config.toml
d_mlp = 768
activation = "quick_gelu"
attn_scale = 0.143
schedule = "wsd"
seq_len = 1024
Each number is 128 + 24 x the weight over its row's rms, rounded and kept within 0 to 255. Layers, rows and columns count from 0. Numbers have three digits each. The size before them is the row's rms in percent of the matrix's.

# layer 7 MLP up, 768x192, rms 0.071, rows 603-767, columns 32-63
090:107105143111153138152115146116125154119138152160137149168101145115102166134167164071101135131136
112:107113165110130157166097113172118102124074107106111143081152134119174129127118137163142120091098
106:132111135165114094122130107171128130145144127127087125123095096132140151114120114126129123085118
088:096117112126130116106118123098100109107099090112102127116136132142110123091096168124148157116105
092:141155114156126161110126195099094135127132128143153141091143134139159116120127183133070114129119
108:101144118151111113141131175123070129133165092140173116117132153104138107142106163098115110101078
098:110180139132169093153104088085110105155122159082080125148142131143118131118129103124115153160085
102:110115159139157120140088143097092109166107115119144117128123127108148148108121149095117173126154
123:125107149131103122107123113174089155134114152146104120105112137138103164120144120117128123098125
102:132113157139128141097139142129118174144138122138129106110127102098126117142111160108139179102106
101:136154139122121147162150139134096168142106119084169126113137126134131104142134117131145138106115
100:161121157190132132131110111129111131130101124162126082120142091146136114104159177102158105143115
099:114124174148084122113123125136137119130154136133140145129128121173140156131158153121164087121124
089:164112112147095111162169140142095143177135147169145145122140130134121108112094106152112133167124
101:143162147099125102139094177138140133134136075149130082137140169185114135102175145119125090125136
096:153155136112145167149172141142143124146076139137132139139149107133122145105119129080087118147107
107:111095108101173089138158133121122126127088121163147155106104168107133078116112150131149098091157
099:137137105141169108129133123168079155077127157105148114156111097140129121162093151134103129120130
100:125143139141144110143131137101134128095158120140144147126131139139148176107140130096149149115114
103:093126168122091092119121135120128106103117130167129170110087106084101131103140113126124129100158
101:151086130119083129113159149124138106146115098121140133102142111156098123157133155106159116119107
105:137124155135135129164155097145135152152135129130177123085114143106084126123138146088109115153105
099:153096121159147106146138115156124084117137143123118158120139117151144120194124162117123153144127
099:137138113132096148080121110105151137143124152103085120167131131193126107112145127118118162120132
095:182131149083107159141130077113098096133145096120108146115073123091141077141133117155103138146149
097:127140101137132131144160143143126119150134114151090084093104141163121138154125106166112120164094
099:159135099157098127115138130133129142090099153134145090124115115155081125110095131130115105167153
106:130103116115113127186088110127112145136101079144122079176176131112139173114116106134138109134132
111:140139109142135144122118125153106140086121115151129093104136104135119178139133104170102152110124
095:135126112127108134131133130155080119189117140164129140108173147087126132143139118144114107137112
108:129148123137168161139074151134105123114150097154128094138135117134164088129121168144119085148133
105:147128115103115141163124145165127131134097104143159119059097156134167109143124134126152115113122
105:145108145113114122152153134137123140144106129152118154153167079120161124126158141135137121122116
105:159116140147124137140099198115122108150148138164121146132139118142112143164120123155144094134133
105:131136129111089154119125185110137127085107133172121106104087106091107118093107151117113138160125
093:140101116152124141103125063126131172146155103129159098151123117116171143121099164095112153149142
106:167093173124147163179127146144182132091099118101099136126088157154126136134165160095138127106108
095:102088152118145132128156109149088095122125154186118152110171156124085176094136128153127143139081
104:038149143132128149145156145112130113156129118102121106160143079109147148129141156141128138120109
104:176140158101124160131125127079185120114128135100114114135128121141109107138129120133153144128136
095:177132156143094115176108114087094148154099112117129093110163066145119145115147113178081099105110
097:122136120146123144170160128101124111135113113169179151188099118114100127130107107129122147183114
093:163174129158105124097142123125166108139146106124128144151128145160138107070113110106099106115134
101:143165161122112126158117124159058122133126112119116166133132112167137122102159122132120152146132
097:166127144126084144124157134146181121074151156169122092144173125123090162109160121132170143166143
098:134140102126091123158172098076143116068105133119131187098135130155096133127162153101103112134134
105:107134099102106083183129134106104129190091111144115136134116108126146151119148141142054128152107
105:103130157110109080141159124118116070118101144162118130128116103135141116164135114166146137102160
100:137153159142135129094114115104102134144126103128120148145136159151135106080149143129146112127143
101:156107126066116099142111138097129079084102141075113118136150145101138191129129109128131126155144
068:143108127148126135144136121101109099123146106163161127160167140153162106118138081145150124161135
102:141111144114090141144142166152141130126156136085130091130116141169106147114135154158140134161143
097:116128113106116151114115163114119100151125167169133138164134130134123120122134160101150139108127
099:136119094117146096110113187130125128135142119168105151116160142139110182147132144134116118143106
100:138138120140111159140112144121148115156142113142122160136096159153092086120112150139107102109158
102:121103094097121133170138149139129135115130100120110144171127162155096096148071145146156140174127
117:154128132127093178146111136128170144118078139115126133159125106124131125115171128186100173139147
105:151125088127135155118101146103134130136121153130099127150107117142155124119171113145098147119109
100:102134152099113130094137114138135128142125112170149144097083142131144110123115125138095126132096
092:107140117139137136158153107129130110097160094165109088148104124137137097108130137109094078116139
113:126119157143145113114132149098118143124126153201134125122164089123108157110101118109119117147131
092:127131081111153136154142109141141139093103138134140136095163138125129112130158114092165129143148
096:132085150142106079151118091120150127164143118140118134161090135136147116096131153130138105147094
098:147083130118096117157134115121135143126114135138113151138147156107130164077135192148122140116126
093:123172121129076132117124147133112090081132132132120144115120123186072128124130140141183113143106
111:100109142083095131143151068174137137145137141164111121113170122135191129129137164102139115170077
106:146132154130116100137109143167150142121137163167144124148135128111162104114104101130094125129137
091:161117102190105065137104106141109102114157119125115103156140156163152158098084120103141157158121
101:125107110130117112163166134086126084127118106120096150128121115145128138159153107121128096151121
105:112183136111132134153116137129151114128140110119105084118177097132079132166140127144134132142173
100:135141102118161133148151167136108046139111122127116120145150142109137134132117153151137114131080
103:148127179131092126135142139130110129097052137165097127118135171147114149149126134166088150173123
106:172158134176132153146115163112161173131137132128105121095145131136155130117149137164155155159119
105:147132111130126125142127129098149117127094163160161173182103133121081104164117109124154120147126
100:131151118160119107094116125133121107145090165127107141086144112133101090124111135127140096151154
102:121156122124134122143130130112135119138116087084143141119160147132159136105113132152138144137105
093:113136122099119198064132148104105113120135104157143061136162122106135139152108117135157161118123
100:181103132063101113147138132133127127105109154140099139151119141144145114124139173129125103131108
111:171106114098119137144130132117123106134111123127143102087122141141122102143115136122161160115096
104:138142114114103087135139126104138145116117093120152152125084110157129125165176164125147113100122
107:137180109177139131133098102144131104144132115160135132132113088106138136123153120158129145086136
104:095163164134145097112119116116089125093129105144163093134145097136106107122129134122162093149125
109:125153135128185155154128125141128178119109099101130138147152112130117127141127129117129123145143
098:142096128134149098121138156121120132133126172107153126103154115151140140143142132131117122096121
103:106140111142151118155097143118131146123132121190106101132097102172150098107102119081157122079143
098:101126153120114152138131160131097124129125119102139100141166137147131171109139153072149113131115
102:135166115153099118138112170161120119122109127102135111162104096162160121131134173097162135145110
084:104088071118142142144101129122162142138136130089139102171154058151133164144145112183126101080142
093:104132139147127096143129126149151098120095150173144105145114142142133154131097129132121076117177
101:119133133131123123177113099130095178165131122151137136132161152089161125113113118092145132175131
099:139129111151101147146132118086114130090111128116178122114137079157171125118118124132162123082096
103:100113150115090151144129141104117152114090121082135150120140132141125131145142062112148128117113
095:110110101089163092089093092106102156105155118126122092103129126134151164123151107165180118110132
080:110146164136120146123139161124132171150146086145185112107120159174105159116145126110096130095121
097:104117083149115100156118111150140138128110146103110107104107146121144131116163103137133092101070
102:101135139132113166156086121137148132130128146137127127109085103126123136146091148152114095128109
101:103136093076148112138092125115111110153153173156138105176115137143134128123128120121137147099100
098:113117142134133149169155091100165136161072156163138133131132148100092167132157104087161109164128
101:131175103149117172148180134135108149110173124134149110150107092146136153124124114110129093127144
107:168137126105167097148146138148139164088111122098107106147127077150178131119097150108112132185127
099:107129117115139100156126134149130083087131160107143131124123129123187094149093148161094113085138
102:123141127107126131093094166130139151160131113132105154121131075097124105125131144123121134109111
102:106129148111108098110097137142126083147075089109102106185139181110142099113156102125152125098114
084:132123156149125150163152138141126095187130119126161093185160152125141129112141120101150118171138
113:156114173138125102142096144137115139150184105103087132153127154187132143099107129121165118135122
080:130174169157127132131189117139104105101104133124163106146086097162125135111092149173149122141144
098:119109144143147105115156132079064101111124110171163131133083158152098142086176116125114118123099
094:118135117139157116159106105126133141147110141150076095192138104095132100139116129128123142123109
091:113067104106121186129169117114130120130135130145124127118147196168128150124134160114125116152104
107:120124161154089116097108115076121131123129125112131123149145119095174082113121148168139139109042
103:169079107127070150152156127069157157135133107108145166101130081099111162153104111105108118137133
105:146151129100135133128144125105119122097142114140124111113118108134136131155104085105159140186124
093:119126119132150093155157177111164079145139146150153093121149136136177159155122114146131130090066
098:126132114119124136110176113110153118177126169147104146151108111111126123139086134132125081125099
097:123169169143089142089178123116112134156157117131110146119124110129115131100100089133160124150131
105:126112138158109124130131121106078107126106157153117143101175143126125117103117136127114090122143
109:100109144141089120070118154076120107128136149111130194169143137166111119096167141127144134106148
091:137064123142100124112139109116121139127115170146124116150135163152130106164120111090122117099133
098:147166097107127163112119142111132110116124127114187134131143131169159156108167146130124137135143
096:132165148115108108123147136066089096109106124103130120096078171145121108134114128192167160145159
099:104088146124117136127119143120061180155106135146137152105119165107106115118079113126122121136144
116:174150145133171103121139164167095118080107132119146142121117126137155185081111125165137109120128
094:147138129147126101133093112169181120119150129137113168108112115139107121132120116132124138159128
096:136115133128109073115104124135098119115111127116109143106176108180143123115147151129123143115118
106:112101141110121112132175096116160111159180076139157141179127137112094132138086130099140136097097
101:155119126142146145149126089187111126135119116145116151140129140097090165146118160178116100143144
094:089119146131103131196155158138114127148141142104122122120137129146169125153126139110123128157168
094:110124119113108125111127099115100142088089095153127168150122079135133160111149075166124091101112
092:103117145137101144161114080164104171135121109119133109129123186151176135110144139137141158112082
094:144143131133110115128148103148110155117119096177111128127113148095153172178127154155105139130134
106:140132153100170143148143107174116132112137150094098127121125150125126157152132127105096102172125
101:144080114128110115131177150074122129110137132075137175151110142139138103089169125136171084142126
107:184127135163176139157106145094133126140106144112107097127117122142183091137157092093123089123109
101:085125095130158140142137128132142106095107139153082081143112116143151122087162119094121130129149
105:139108113105128176145170164139129164106123122141138146152141159102133126123175142125109096158145
102:145136146167153147099153103113160110150130087123119135142128115106161100121099119126151145132133
098:121101115093103074118149134168174158068157097127121119140145152193120107125127128147109142151109
112:156130131119097127129143122126106167140041142108146148158128115146138167147139160120115132136128
095:135138167118086110089114108149128093149142113111101171120171147160164117116098120148126126094133
104:099112122127111154136128156094128101085145104154101149119143072153170146159166137132120102127127
098:136106156156108114135150094123118142085144076156148098099120160126113110118095202154119113103156
104:087074140136193128157133160138123137142134149103134149155153105137131154101124146127148159122123
101:130157145154097136124118120147145136109150165137138109111093186130126137136098165143080076177121
108:096177119084144106084117090153137129119106114116126096166124125111114160122135155119154164175119
095:126168114145151123097145140124136177156127088116118093111123109127156161151129104105124118152117
111:089120122173151124135157098097097073136111159148126125156144078132140149123143113133112167092102
096:141153137104162090138109137100150113112136138124114152113161134140166135133109130128129108134140
095:117155106114097145122184154099126143149142144128170109110147122141124133085129132161084126093118
101:146160058113139155129123098093112116092100134121151150103184154158136135119097110122142097137115
095:134151141119083202174104141155109125143178087167116139119120131086138148107109124095148129109147
100:116096095106142098177159107115096074128144109106131131132124165125159107133141089118164116167116
099:159137160102118084070149112124103110157094141155122117153132111109168110115112155095122141142101
117:106182121103105134144111128119151108122121137142127120102146123104121208125133129127105125135169
110:177143123139110108143145115101107145118155120156138136132131145132107172122141091183127130128121
089:158143145061136139142125108127117159177108146168118146138146159104125139124155096097118100087113
097:136162128170069127145135124101148152142143151104171176140091111131163105127092176116119114117118
097:124100123098100123095105126121145090108091172150106140173133180156148147138134144157148130123145
096:120109124145106120115158127125132162113100132144098141167146144123136093105128138105148171150110
124:126118091130131154116115114116090108180166136127129111095145153129136125118092162150111172095144
086:138156108134122178165110119063140115117141167150158123190091135105158142090123129094069124172164
104:147132119120107149150158152144112139107138162152119175137110132142125158154108152130118138162121
109:144082114159121136132136133085110074137123111143153108157157107110121069135112106146149132169081
105:220132142112144154120148102130090097182137114139156147145091146057142135105138104080146139145115
092:183108114127080171129119134135137133132134091098128102135103085144129124153117152064158126129127
097:162090125114078125176146136114124125116100128093135109172134151107055127116151126162119117135126